From a checkpoint of a small transformer trained on Wikipedia.
Architecture: RMSNorm before each block, rotary positions, no biases in attention or MLP.
Training: 670M tokens, 5108 steps.
Each number is 200 + 20 x the weight over its row's rms, rounded and kept within 0 to 999. Layers, rows and columns count from 0. The size before them is the row's rms in percent of the matrix's.

# layer 6 attention key, 384x384, rms 0.0358, rows 252-255, columns 192-287
115,199,208,202,163,218,208,225,203,222,203,209,171,215,204,194,206,244,190,198,207,212,175,186,220,214,154,195,221,257,200,209,205,171,177,237,210,210,213,225,198,204,169,209,229,211,215,223,203,225,216,198,186,196,179,203,210,207,219,173,202,149,197,222,220,204,177,171,207,198,238,190,197,175,174,225,212,184,233,179,227,156,163,203,202,208,208,197,212,189,223,189,241,213,197,190,199
106,171,198,188,213,212,185,211,207,230,184,190,193,193,205,189,190,177,219,204,224,195,205,194,188,245,227,189,202,230,221,250,219,194,223,175,189,202,195,194,220,199,186,201,177,217,179,200,218,215,223,210,184,268,179,201,208,180,201,204,194,190,182,209,172,182,208,198,189,193,173,250,184,143,196,203,223,206,213,168,198,217,177,209,220,179,172,191,205,213,175,236,172,158,213,186,209
110,179,219,193,219,214,189,216,163,173,206,213,208,194,164,188,213,190,182,233,213,199,213,184,201,214,201,185,191,244,208,229,200,177,177,215,181,209,212,223,174,223,245,226,204,210,210,229,161,184,232,223,214,186,212,217,185,209,200,189,189,178,188,191,185,184,224,203,194,184,205,204,199,197,203,221,194,168,230,157,184,231,179,199,195,229,215,190,198,206,186,209,198,221,222,181,235
113,246,211,197,200,218,221,200,201,237,186,224,184,183,226,191,210,214,202,230,140,172,175,170,202,202,158,197,226,206,203,218,205,164,186,207,221,236,224,205,166,204,220,180,163,183,191,180,225,224,207,199,219,166,192,243,222,218,204,173,194,214,194,202,198,227,218,220,208,188,220,208,176,227,199,154,159,201,167,199,185,210,205,191,165,222,220,190,189,215,206,166,191,233,215,190,185
# layer 6 attention query, 384x384, rms 0.0367, rows 253-255, columns 192-287
108,202,202,161,189,196,217,202,204,210,210,224,224,221,224,171,176,206,220,206,158,211,225,193,193,190,171,181,226,235,218,205,165,189,227,222,218,192,178,195,197,208,192,197,217,186,207,195,232,228,160,182,182,196,200,193,201,184,192,218,217,191,175,172,244,207,203,197,225,180,228,214,213,212,203,184,203,220,188,192,173,202,194,238,207,195,212,215,184,196,208,169,201,224,172,199,180
114,215,194,202,187,172,182,183,221,182,213,206,224,219,200,197,194,189,191,204,190,201,206,211,190,184,190,181,211,206,174,184,204,182,211,189,200,214,223,179,201,211,201,180,164,182,191,201,198,215,210,190,185,214,215,201,184,232,162,208,174,207,206,192,196,172,179,161,196,199,188,206,240,196,188,199,172,216,191,205,139,184,229,166,201,197,168,218,214,232,209,232,221,217,180,190,182
120,186,181,211,196,176,206,225,205,200,178,198,183,236,186,212,215,213,199,199,192,218,220,242,171,203,202,186,192,194,163,194,211,220,209,197,192,211,189,199,212,198,207,197,216,217,228,198,203,200,215,206,206,193,174,171,197,222,168,212,209,202,192,195,186,204,195,182,214,203,191,212,239,187,217,168,233,153,211,211,158,209,198,197,221,206,211,167,163,236,201,205,214,226,190,242,239
# layer 6 attention value, 384x384, rms 0.0317, rows 192-224, columns 192-287
115,200,166,194,184,205,175,197,226,212,192,218,229,207,196,165,220,159,227,188,230,202,185,193,197,201,211,194,199,189,223,175,189,213,205,186,173,186,174,214,226,182,183,221,195,191,174,213,186,223,200,218,224,202,192,197,182,205,194,196,203,200,178,168,217,155,191,204,219,178,188,227,171,200,192,218,214,176,220,173,210,187,209,227,174,195,173,204,229,174,194,185,189,194,163,187,217
115,180,191,230,177,173,206,213,191,170,181,193,201,224,203,199,197,212,188,214,185,181,211,225,189,222,156,199,194,202,205,181,217,189,190,194,230,228,219,226,211,210,213,217,223,224,210,215,193,210,178,176,214,189,184,188,197,166,189,184,220,195,198,217,178,197,214,182,182,203,175,209,189,203,223,223,171,212,218,197,214,204,222,191,170,199,178,176,214,206,193,181,184,209,201,164,195
102,177,179,173,174,184,229,191,224,174,201,172,203,204,195,173,202,180,214,191,193,216,182,233,194,215,159,184,215,188,145,192,196,193,193,187,200,206,183,209,180,230,185,192,208,213,212,165,176,190,198,224,193,206,229,188,186,250,204,231,192,219,198,219,174,246,213,182,236,193,170,198,237,165,171,175,213,167,174,194,186,230,208,175,181,193,206,170,192,206,197,189,219,225,187,218,181
107,184,218,191,224,171,194,173,177,210,183,215,203,194,236,165,168,164,217,206,196,210,206,218,204,227,197,196,224,210,221,204,188,188,201,202,199,192,214,225,221,187,201,195,177,224,211,201,191,203,179,217,190,228,227,203,194,191,200,220,193,210,208,205,191,182,204,189,208,179,212,203,199,182,167,175,196,241,224,182,198,225,205,212,179,159,187,201,210,218,192,240,199,196,193,242,217
106,219,180,224,192,212,175,201,183,166,193,207,234,205,232,197,217,157,208,177,210,230,205,228,167,174,180,188,188,176,248,179,205,185,186,181,162,207,224,187,193,214,188,175,203,214,200,197,207,168,227,168,182,189,165,196,185,211,196,210,194,190,202,186,198,192,215,209,207,195,155,197,211,233,230,214,238,184,172,189,245,213,178,214,206,205,208,243,208,189,209,214,146,209,165,168,206
102,207,203,196,213,199,224,203,194,176,178,167,228,150,234,217,188,206,194,202,195,218,163,179,187,176,177,203,199,221,213,223,224,156,219,182,162,194,197,206,211,181,211,188,209,245,207,195,157,211,188,193,196,187,171,190,186,214,225,191,193,243,193,179,195,183,214,237,221,229,236,224,206,163,186,207,226,182,184,186,215,213,186,196,194,172,193,180,171,182,198,231,179,194,236,185,214
107,209,227,193,218,187,212,192,209,171,188,196,195,206,200,176,208,172,198,213,182,218,188,222,187,232,198,216,196,201,221,188,187,187,189,201,182,208,198,193,193,199,191,177,194,161,194,163,232,210,184,215,212,196,207,183,209,199,207,219,218,211,230,209,191,213,192,182,186,213,204,178,210,186,154,150,196,198,178,212,201,211,199,202,198,226,165,195,184,183,185,216,266,190,201,188,197
121,212,210,206,213,204,210,205,196,161,184,184,160,197,188,183,211,186,205,216,177,182,189,226,198,227,181,201,198,197,192,185,209,192,195,185,222,242,205,173,155,221,208,210,237,186,196,189,194,234,184,206,215,183,191,213,208,186,194,197,195,210,188,203,193,200,211,192,184,183,216,203,185,193,189,209,220,203,228,164,214,169,197,180,203,193,183,200,208,206,214,218,235,227,162,235,219
100,264,228,172,188,211,181,216,200,191,211,190,184,178,191,229,231,183,187,207,204,192,206,148,215,201,220,216,204,254,208,227,236,229,225,225,166,204,206,197,215,173,204,193,241,218,199,206,148,199,186,207,216,192,206,208,198,216,202,224,186,224,228,172,182,192,202,200,188,200,178,197,195,167,228,205,175,190,215,191,218,197,219,199,214,168,211,176,191,178,206,215,173,174,222,171,211
123,210,181,176,178,213,187,193,188,180,218,196,210,215,176,204,207,233,181,213,204,174,214,188,200,197,199,206,200,144,208,220,218,185,194,217,208,218,198,207,223,184,205,205,223,206,211,191,185,203,225,197,194,192,194,245,185,221,190,204,222,202,212,206,194,215,205,209,205,185,216,203,191,208,203,213,177,225,233,183,189,211,169,184,216,179,206,202,172,207,180,210,211,218,177,143,216
114,202,196,242,210,177,217,238,196,238,190,244,221,216,187,186,225,208,189,215,205,159,187,208,183,210,197,225,193,204,205,197,216,179,197,177,230,218,216,193,177,191,205,192,176,206,184,181,210,184,207,228,185,184,192,204,183,200,225,197,185,230,204,205,237,204,209,218,172,201,214,207,204,208,202,181,208,200,201,198,221,202,211,197,172,229,183,197,206,215,186,203,195,200,189,223,182
111,195,197,190,206,184,173,210,211,205,215,198,170,174,165,200,170,204,197,219,209,208,185,227,206,194,202,210,230,200,206,217,211,185,194,239,196,203,225,202,220,193,191,167,178,201,184,213,212,206,205,177,193,182,206,213,215,206,210,213,176,218,197,182,225,228,186,198,264,203,235,198,162,190,224,225,192,210,210,219,190,201,235,165,217,164,190,206,206,198,212,183,199,208,199,235,197
094,229,215,217,158,214,230,190,198,199,199,223,233,203,201,158,219,179,181,177,195,186,189,161,170,199,175,187,191,214,218,169,207,204,203,161,191,209,231,202,220,201,193,216,213,182,188,234,247,229,224,211,220,200,171,194,188,187,221,209,205,205,216,205,238,186,185,193,203,212,217,236,215,196,181,246,219,215,190,194,219,223,193,202,204,249,178,192,184,190,211,232,188,208,188,187,220
112,200,199,184,196,193,209,223,234,184,201,232,225,187,213,213,197,203,183,190,201,200,198,197,187,168,160,198,194,216,237,238,218,198,191,192,174,186,207,237,228,215,197,167,213,187,234,188,212,230,197,147,192,215,220,221,215,170,220,187,239,173,177,192,174,184,181,178,188,184,198,205,217,198,224,206,202,198,169,166,229,194,198,197,180,203,195,229,181,182,196,210,151,168,216,182,197
105,193,220,182,191,186,199,180,226,204,210,235,242,201,195,210,178,223,201,232,205,231,160,180,213,198,180,201,206,213,232,199,216,185,193,213,170,220,189,217,213,187,199,217,208,217,216,206,212,206,185,190,198,212,188,215,201,193,177,192,218,186,183,163,185,211,167,176,227,186,221,210,187,143,202,235,189,190,196,194,193,199,172,212,214,243,202,190,216,199,214,172,182,176,240,175,199
108,223,191,185,187,199,222,170,192,219,202,181,228,173,201,206,187,235,183,185,214,162,234,174,226,169,174,198,185,187,222,235,186,180,212,198,229,172,162,198,170,199,201,178,208,187,204,199,192,190,206,206,188,214,221,194,198,249,217,192,219,198,175,224,187,247,212,194,206,205,187,194,178,209,202,197,198,196,221,193,253,188,206,180,203,242,223,191,165,217,194,190,238,202,213,202,213
106,220,203,210,191,182,200,184,188,193,221,203,196,219,194,228,203,183,180,237,179,225,181,209,163,173,185,218,200,167,178,189,175,190,198,191,220,181,190,193,194,174,214,165,174,183,174,191,210,213,173,179,219,217,208,173,223,199,180,210,192,225,194,210,199,186,215,184,233,218,229,211,211,189,168,190,225,191,164,213,225,203,191,219,190,208,189,185,194,207,207,203,193,190,240,251,189
097,203,202,175,181,209,194,206,219,175,216,207,170,244,160,183,203,219,205,243,196,216,198,196,184,190,197,208,207,233,213,180,211,248,177,178,208,209,227,187,215,151,180,165,239,203,179,197,189,202,175,208,183,206,208,217,211,200,208,180,185,187,198,176,200,174,194,188,208,242,203,206,218,192,185,171,192,213,210,180,206,203,197,207,211,226,208,217,177,203,166,206,244,207,218,216,183
111,182,211,177,191,230,160,185,206,217,201,204,216,219,184,196,203,227,210,171,176,207,214,146,196,174,248,215,192,201,189,193,213,269,186,206,221,219,191,173,233,204,201,187,180,196,180,221,215,220,209,215,181,206,192,237,216,216,226,206,179,194,189,213,169,245,219,204,198,183,204,183,224,236,198,182,173,211,208,211,228,201,219,184,190,189,160,220,204,177,199,179,182,188,215,224,194
114,199,192,220,166,197,188,232,157,201,180,177,239,155,233,210,234,235,223,215,210,182,206,203,210,215,199,226,198,241,195,215,233,191,206,185,199,194,195,205,173,192,177,159,223,190,220,191,182,204,203,170,213,181,186,214,188,212,197,186,232,220,212,187,254,231,215,200,259,193,214,173,171,204,193,197,176,211,184,207,211,191,218,212,181,189,187,193,198,200,215,174,172,202,174,179,196
111,201,201,168,207,173,209,217,228,220,205,195,204,183,230,208,202,188,198,195,236,190,230,257,196,179,204,211,202,198,232,181,182,190,204,191,204,178,171,225,176,238,196,163,179,221,197,208,222,215,193,157,164,189,211,224,210,172,214,201,181,189,211,204,178,213,214,232,187,181,190,220,213,211,208,222,246,201,180,213,202,200,218,204,217,212,208,216,210,206,200,204,176,219,179,188,215
111,186,193,238,202,168,209,199,197,203,213,210,248,197,186,235,204,192,214,233,193,237,186,222,165,234,205,201,200,178,204,227,181,210,208,261,176,169,218,209,217,192,195,147,201,193,206,184,204,201,194,185,203,223,199,223,189,203,188,218,218,231,200,220,195,222,190,190,219,201,206,188,251,183,165,233,163,231,204,230,171,191,180,206,156,216,222,203,178,203,172,208,217,206,218,165,220
124,227,182,207,191,202,205,212,192,171,182,283,211,256,240,198,222,217,175,204,180,179,192,169,205,193,233,185,213,204,182,181,219,220,197,227,235,197,171,203,209,186,181,234,223,190,178,184,162,226,206,181,201,218,232,225,188,173,229,189,194,175,226,177,193,194,180,193,189,190,180,184,192,223,225,197,193,154,220,186,200,206,182,186,219,187,199,197,194,208,186,202,249,204,187,169,199
124,154,186,187,207,183,197,198,206,151,205,208,195,219,168,188,203,255,184,200,202,237,187,191,177,141,241,200,186,184,235,217,171,210,149,199,205,212,218,190,225,201,199,188,191,189,200,200,220,249,219,185,205,205,184,158,163,199,202,187,164,210,215,188,197,189,181,192,172,197,187,199,239,189,211,171,200,224,172,178,180,191,196,191,184,186,190,217,199,197,227,194,207,194,217,189,200
113,245,168,205,197,196,169,194,196,209,203,162,227,175,218,209,189,188,202,232,205,235,210,182,230,147,181,181,209,219,184,208,178,197,177,209,187,202,228,201,195,161,226,187,230,189,189,231,193,207,224,194,189,211,212,202,194,187,194,189,221,197,210,214,176,184,193,210,219,218,164,184,171,199,185,233,176,183,225,180,183,189,202,172,209,162,185,222,177,193,207,183,188,249,178,215,183
128,167,216,182,162,215,186,194,175,217,215,156,217,202,238,197,218,209,222,198,199,195,189,223,189,187,200,201,197,205,196,187,219,210,222,166,188,199,181,211,186,259,194,211,184,208,214,194,170,216,160,188,197,206,174,221,200,226,176,193,219,231,213,221,234,231,210,199,213,176,194,170,204,233,201,216,201,184,208,221,244,219,206,189,166,181,192,194,212,195,192,221,201,202,156,165,203
112,214,171,222,200,197,193,186,208,164,196,220,230,211,211,195,217,153,180,187,177,201,184,214,174,221,188,211,201,231,184,163,220,204,176,234,163,211,172,201,195,190,188,196,255,193,210,214,166,179,202,237,182,207,206,181,182,179,184,181,221,202,189,170,181,226,221,222,172,200,215,218,197,190,197,199,212,197,244,224,194,189,183,188,184,190,220,193,193,223,189,183,179,181,237,168,199
106,227,160,185,206,146,221,209,170,194,224,186,186,175,210,199,233,231,198,236,218,212,200,208,199,240,154,211,185,215,213,163,194,212,189,216,211,160,198,199,191,189,203,209,179,186,201,190,188,171,226,205,215,203,210,182,168,185,214,184,186,199,189,195,216,222,216,196,178,197,194,200,191,185,182,194,162,191,191,204,156,262,196,210,209,187,238,209,173,191,185,216,187,202,192,202,222
102,214,196,221,178,153,235,213,187,200,230,207,200,227,171,202,217,187,176,220,213,202,174,240,199,185,205,234,208,163,196,160,186,182,206,219,212,171,224,212,194,220,219,203,166,225,181,211,205,208,203,178,207,193,206,204,222,206,218,195,209,201,214,227,184,166,198,213,174,200,198,208,204,189,190,222,215,215,176,183,185,177,179,203,210,218,219,196,225,220,191,170,186,222,183,203,205
113,207,195,207,201,207,194,217,220,224,179,250,215,200,189,198,216,212,192,213,201,228,215,251,216,230,218,231,190,183,186,214,194,188,163,192,205,197,207,207,173,162,215,203,186,196,229,206,200,191,185,225,183,193,194,174,193,196,170,189,206,197,173,211,194,187,199,207,155,177,191,218,194,174,187,192,218,203,209,186,159,215,174,218,206,203,204,199,220,205,191,204,198,217,238,212,207
115,208,192,220,194,245,192,218,203,209,192,182,237,183,235,182,212,184,203,176,208,184,238,196,221,152,209,187,194,208,199,224,212,194,196,199,216,215,229,195,180,209,194,175,202,176,152,210,236,192,205,177,218,219,224,189,218,164,180,201,225,193,184,197,203,231,185,217,198,191,169,173,201,219,183,187,243,182,207,182,242,176,200,179,182,217,195,208,245,189,213,161,172,215,221,229,187
102,188,190,166,190,204,227,181,231,220,223,202,204,130,190,225,231,208,212,221,226,207,208,219,222,199,230,174,175,225,192,195,212,170,218,201,219,187,193,198,229,244,189,190,208,224,225,186,156,189,187,191,178,212,191,180,220,230,204,180,196,206,171,222,161,192,209,232,206,192,163,221,232,175,218,226,185,184,217,192,200,178,217,219,183,199,185,224,217,214,166,184,184,178,210,234,203
110,221,225,189,204,191,190,180,215,174,195,209,163,229,159,162,175,176,171,188,206,212,189,195,221,216,197,186,203,188,188,185,198,155,187,202,180,213,180,157,206,198,192,252,181,226,180,207,178,186,209,160,183,210,172,186,181,211,178,195,205,225,202,184,209,198,220,198,190,188,228,200,201,162,228,237,172,184,223,197,177,184,214,196,214,224,195,186,226,187,211,192,211,210,257,153,188
# layer 6 attention output (transposed), 384x384, rms 0.0333, rows 192-224, columns 192-287
113,186,251,204,226,190,208,212,210,195,197,209,197,211,199,168,175,174,200,199,223,182,207,195,219,197,201,175,241,196,195,196,167,201,199,192,193,221,192,214,168,182,167,177,180,195,206,236,227,234,190,179,199,171,229,204,206,192,175,209,197,207,169,209,185,202,197,181,224,166,230,238,213,187,234,211,170,175,190,181,177,200,196,187,211,178,209,177,216,223,183,211,214,202,179,224,227
113,189,177,216,212,223,216,190,184,187,219,203,196,204,200,172,173,222,176,212,197,168,238,190,182,209,213,210,181,182,216,200,165,203,198,185,232,194,171,210,186,224,219,226,186,217,210,190,206,217,179,174,209,188,203,219,215,212,225,181,186,182,189,191,195,192,191,191,193,182,158,217,172,214,201,183,165,207,190,222,204,238,222,184,191,223,202,217,224,205,187,185,174,183,194,169,172
097,202,196,192,205,203,236,234,204,204,197,191,208,178,190,213,201,190,183,197,206,185,216,204,200,213,137,188,190,185,193,213,192,189,242,221,207,188,184,182,177,198,196,201,216,214,199,177,178,202,193,175,202,189,195,180,229,237,193,207,190,184,197,198,179,228,237,184,207,204,205,181,193,171,192,206,182,177,160,207,217,208,207,236,191,164,193,166,182,208,172,223,179,226,191,215,185
109,196,177,194,204,172,207,160,221,216,222,184,193,249,182,250,193,208,225,198,212,216,214,214,213,186,159,174,218,239,172,211,187,221,205,205,186,188,158,181,217,218,224,204,221,209,209,204,188,207,196,193,202,213,171,199,221,206,202,192,189,183,221,179,177,190,232,196,199,210,199,187,223,199,198,207,192,225,242,172,205,213,207,221,200,196,196,192,193,197,212,194,184,176,221,223,197
103,248,207,211,184,233,230,224,170,175,216,182,202,203,204,179,198,176,188,224,165,176,201,195,209,174,195,215,223,156,218,189,208,213,172,211,196,211,188,213,207,206,198,208,179,199,194,206,195,172,211,197,202,197,189,193,160,188,179,189,219,193,195,217,216,202,175,189,189,205,175,172,219,238,206,207,213,170,213,198,191,232,194,213,191,191,222,207,194,209,210,169,151,231,167,186,206
094,226,231,197,233,209,170,200,194,227,211,189,181,175,217,205,200,214,185,201,204,220,184,177,166,183,220,226,215,206,195,205,220,166,199,207,224,207,172,198,195,222,177,179,213,230,212,177,198,212,178,195,161,185,194,171,206,199,174,207,229,219,216,205,213,210,217,207,196,239,204,209,240,211,138,206,191,184,227,207,191,222,189,188,205,219,163,205,175,221,199,178,169,216,207,219,202
113,213,184,187,191,196,224,202,177,171,196,214,198,170,164,227,162,180,182,205,193,206,219,187,220,192,201,235,197,131,189,212,213,179,246,224,187,198,168,162,211,164,168,210,200,189,185,171,222,183,167,200,185,172,231,184,231,193,186,225,240,199,178,203,198,191,211,200,177,199,216,168,201,177,185,198,174,186,180,217,187,221,186,213,199,177,215,221,186,205,187,209,220,177,211,199,184
119,198,225,182,226,202,204,199,187,189,188,169,187,185,214,201,214,189,179,190,153,195,203,229,229,228,202,204,186,202,233,203,202,195,222,193,196,160,163,188,223,199,223,204,164,191,210,202,169,246,192,210,180,183,177,214,197,235,216,188,189,219,206,188,205,197,234,223,206,174,209,182,171,199,231,199,196,233,204,212,183,192,167,213,170,218,188,197,222,200,205,194,201,221,194,186,210
105,227,228,178,196,209,220,220,221,172,173,235,185,203,192,187,203,243,175,211,183,190,200,200,180,192,230,212,169,238,211,195,190,173,216,223,181,196,191,191,212,169,229,245,203,186,207,187,190,235,191,187,195,207,202,207,210,234,223,222,197,165,212,200,203,157,204,170,211,196,213,205,220,206,203,172,214,219,191,198,165,232,229,185,181,221,150,189,177,185,181,200,166,210,205,180,191
121,184,202,179,184,190,190,181,214,166,165,207,179,223,209,198,184,201,210,204,186,183,207,175,170,202,197,217,178,251,171,171,209,188,225,191,207,190,188,171,183,209,212,223,195,210,177,183,163,219,203,203,209,209,174,222,216,221,191,207,205,227,196,226,210,166,236,200,194,186,218,198,200,226,226,189,192,226,220,230,193,197,198,218,203,199,194,184,207,206,201,190,162,211,201,222,191
121,222,208,232,173,195,215,237,153,214,183,214,212,193,205,199,175,196,197,180,196,151,185,237,179,204,195,231,199,190,206,178,187,205,181,186,223,232,170,208,159,181,189,213,204,207,234,170,229,173,209,199,169,198,216,209,183,177,202,220,218,233,201,212,215,208,202,225,200,229,211,222,227,179,196,178,196,200,168,203,220,208,187,226,181,196,185,198,210,240,220,251,218,209,207,221,227
113,186,209,223,203,188,205,187,219,189,189,185,148,195,200,212,185,196,206,218,190,228,203,207,200,235,206,199,229,204,195,214,204,161,214,200,194,175,228,188,183,193,152,181,181,179,196,218,219,189,199,201,171,221,207,211,181,207,188,177,158,197,203,178,200,218,206,189,244,220,200,218,208,194,203,210,206,207,216,196,184,188,239,174,214,176,217,229,211,185,179,166,187,218,212,236,204
093,192,225,206,186,180,246,170,205,210,224,215,193,189,208,179,163,220,195,211,185,178,235,177,197,194,195,217,231,184,202,177,235,168,170,213,194,211,215,213,187,183,177,224,166,205,198,219,242,211,186,214,205,185,175,187,197,180,187,211,231,217,232,212,208,168,196,194,203,221,235,228,236,209,190,227,181,190,175,209,191,205,180,185,181,211,219,225,170,232,226,215,194,195,201,231,209
109,212,183,189,204,235,201,215,189,216,211,228,211,210,263,188,189,209,170,218,184,198,206,175,220,183,208,227,226,217,249,202,171,183,171,204,208,236,150,237,191,216,222,199,197,180,236,190,214,222,198,210,197,190,220,202,211,183,187,190,229,225,172,192,196,200,202,177,227,192,261,221,208,209,199,223,181,182,176,206,164,190,199,224,179,174,202,224,202,170,213,180,202,207,214,184,220
105,190,222,190,190,183,184,165,203,201,204,203,252,207,173,198,184,233,175,199,187,204,197,182,188,185,211,232,229,198,228,189,169,174,184,237,203,222,220,222,184,232,205,210,174,164,222,213,203,210,207,195,210,209,176,207,207,160,204,195,218,182,177,180,199,221,201,193,183,209,212,219,188,225,219,216,213,174,176,243,219,192,191,178,233,192,208,197,188,169,222,162,209,174,209,180,192
106,225,196,208,191,217,194,162,186,205,186,211,224,200,182,203,184,179,226,234,221,173,215,180,206,202,194,173,204,234,182,204,241,193,221,195,214,175,183,208,191,200,199,185,222,195,180,228,195,218,173,226,209,191,204,194,195,219,170,218,188,185,208,223,224,193,219,187,197,232,207,176,187,204,202,216,197,211,227,211,234,211,229,207,210,209,218,222,144,208,196,205,188,204,197,208,173
106,182,189,211,177,217,194,167,193,189,211,199,210,218,196,205,210,154,190,185,181,215,171,191,187,209,203,222,211,151,194,200,221,204,223,210,195,183,211,206,199,188,206,183,172,209,198,197,231,186,196,193,186,213,187,199,206,199,214,180,188,214,230,190,227,210,196,186,186,251,187,202,208,225,184,159,228,187,213,234,193,190,200,205,170,228,220,196,193,229,224,217,209,200,228,241,160
094,228,208,186,169,199,199,213,219,154,200,213,180,221,173,186,216,195,195,216,197,221,185,207,201,209,210,222,236,204,202,193,187,172,184,202,202,174,208,178,190,202,189,227,166,168,188,223,214,209,197,182,192,251,201,196,199,235,225,219,219,173,184,207,210,174,198,197,203,263,186,187,222,214,210,227,206,162,201,165,216,182,216,217,247,207,191,206,173,213,179,211,196,221,174,193,207
106,176,224,188,197,226,209,211,206,241,197,225,183,214,167,214,236,217,181,166,178,217,185,165,193,161,223,191,174,225,218,215,194,191,203,210,238,186,204,179,232,219,204,219,169,183,205,178,217,221,185,211,175,207,212,218,220,188,237,212,202,188,195,216,179,214,222,193,223,205,188,154,189,212,159,179,183,207,202,225,236,207,218,188,198,182,149,223,218,239,218,185,181,210,202,229,197
109,190,225,185,203,210,215,218,139,208,164,168,217,165,198,223,214,251,203,217,202,189,184,169,183,225,199,236,208,204,201,230,214,170,206,218,196,219,210,229,164,218,238,196,194,199,259,229,213,179,213,173,209,170,197,215,226,188,221,204,173,205,225,206,217,190,210,225,209,172,216,181,209,219,232,214,197,203,187,218,196,170,238,189,194,219,230,208,193,205,201,202,186,177,231,197,193
114,129,225,164,244,181,184,223,197,213,200,181,226,216,161,206,172,216,211,218,221,204,200,230,205,189,186,199,197,175,212,186,161,178,177,187,225,168,208,218,181,212,199,188,207,182,162,237,170,194,169,187,179,169,201,195,213,172,201,178,215,202,173,214,212,209,214,228,220,177,187,209,203,207,224,253,211,234,223,183,207,183,182,184,174,213,233,217,212,207,234,228,193,186,216,194,219
109,197,171,210,210,193,191,160,200,208,234,197,218,193,195,217,228,194,237,180,181,224,201,188,218,188,201,208,193,178,173,232,171,201,205,227,207,190,225,213,219,212,214,184,182,228,203,230,223,177,180,191,169,234,189,221,170,171,173,197,225,202,205,202,191,209,218,213,197,215,212,210,251,175,207,187,203,181,185,231,208,189,171,221,214,214,206,201,192,217,179,239,193,195,213,189,185
128,205,194,203,189,209,218,175,176,203,205,270,229,217,201,219,224,231,201,203,222,165,206,174,226,210,200,210,175,206,207,181,171,207,222,199,243,212,222,203,194,191,186,186,206,206,201,216,205,188,158,211,207,176,245,223,202,187,203,220,211,198,201,188,178,174,186,195,206,177,239,212,189,192,201,168,180,181,187,189,218,221,218,200,205,196,156,201,200,206,181,250,195,200,188,191,250
121,185,189,171,181,193,190,222,256,168,199,202,196,225,226,195,239,217,199,167,189,218,191,212,207,192,200,186,201,228,178,169,208,204,175,195,186,170,222,234,216,191,184,229,178,178,176,235,207,213,215,212,179,210,183,165,161,216,233,181,167,201,209,200,215,215,192,193,208,206,173,223,233,184,200,185,202,208,214,239,191,211,216,182,185,211,187,194,202,206,215,186,200,177,202,175,213
109,211,175,225,171,201,197,233,217,185,239,183,225,195,216,168,242,172,204,183,215,223,205,202,219,170,192,197,182,226,168,200,229,181,196,208,174,157,215,247,223,201,208,170,239,215,213,225,193,212,238,190,201,230,209,207,189,208,178,207,205,170,198,196,194,187,187,203,219,213,218,204,212,222,181,186,171,150,224,166,192,184,173,201,222,183,181,229,211,193,179,196,160,199,221,208,203
127,192,215,168,217,187,197,185,176,244,208,203,233,180,212,198,186,253,222,217,227,203,223,168,192,171,207,224,190,200,207,217,177,197,231,165,228,217,194,191,192,213,236,190,209,185,204,188,196,177,169,178,230,193,176,214,212,166,161,232,216,226,196,207,217,212,199,213,192,170,214,186,200,203,177,235,176,198,190,240,207,201,225,203,197,181,201,195,230,214,188,238,221,180,218,187,180
111,176,199,198,212,210,213,184,211,197,179,193,192,177,176,181,197,212,174,213,192,207,241,180,221,238,184,221,185,207,185,205,202,207,215,220,214,210,193,176,213,177,189,186,243,237,228,194,155,224,162,196,159,185,179,174,212,181,166,238,199,192,202,183,201,163,184,218,241,205,208,192,210,203,150,193,199,180,186,219,209,211,190,190,241,189,173,194,216,181,183,219,207,185,232,194,192
102,216,204,200,187,175,215,209,186,210,186,184,211,219,222,173,197,203,178,216,211,206,176,188,179,195,199,211,178,195,190,185,193,192,185,202,194,164,174,201,165,212,189,161,208,213,220,225,227,148,208,168,195,193,213,205,189,197,208,215,184,197,206,222,206,209,200,207,189,217,187,203,176,208,222,184,152,178,164,211,197,195,226,173,182,205,190,202,171,199,186,195,228,182,212,208,225
101,194,189,220,210,189,193,165,173,227,209,212,213,240,180,224,198,153,221,245,218,196,189,190,208,183,202,220,227,207,221,169,197,175,214,193,222,202,203,217,206,205,234,189,199,201,210,219,207,197,210,187,183,187,170,200,211,192,206,187,192,200,220,173,204,174,247,227,204,210,194,233,225,183,176,217,203,212,227,205,196,197,177,242,193,215,205,195,212,195,187,204,197,167,210,204,173
111,224,199,220,166,227,215,185,228,157,203,232,178,231,206,204,191,171,165,207,216,228,180,226,175,217,185,212,198,197,189,189,212,210,217,204,174,217,193,223,167,189,208,220,208,218,223,184,170,192,219,231,209,192,165,165,201,204,209,209,205,200,216,171,212,202,231,174,165,231,201,202,219,181,212,167,223,200,196,196,164,202,206,224,181,216,221,228,185,180,190,208,160,189,233,181,212
108,183,201,192,186,215,201,212,203,164,162,190,165,209,190,188,245,189,215,186,195,221,197,216,219,215,219,177,214,201,239,214,209,227,199,207,172,194,191,217,220,214,189,190,205,174,166,220,183,192,210,194,205,203,193,190,182,228,189,188,211,208,160,212,171,243,209,190,215,214,186,158,226,234,169,208,211,192,217,196,199,147,210,208,183,212,200,214,218,185,228,169,175,215,201,215,202
103,163,204,199,222,206,199,232,210,219,216,179,235,172,180,185,185,200,202,212,220,231,180,206,178,224,229,181,179,209,245,167,192,206,216,216,216,202,188,194,195,246,208,192,208,202,231,183,163,198,161,246,206,184,183,208,214,179,209,196,209,184,212,221,200,237,206,220,218,180,214,229,226,212,224,207,235,201,182,210,177,195,187,209,185,203,199,213,206,200,186,210,195,168,196,175,207
107,207,210,201,227,186,187,199,231,156,233,208,200,228,189,159,187,174,165,183,183,236,200,198,223,221,220,240,211,237,189,199,192,197,190,210,182,180,203,199,194,227,178,242,220,210,159,209,185,191,206,199,183,194,167,196,186,171,191,224,190,192,179,205,222,212,219,200,206,220,213,183,192,191,201,213,198,205,212,202,193,217,187,180,193,218,216,227,218,177,208,207,180,215,196,198,171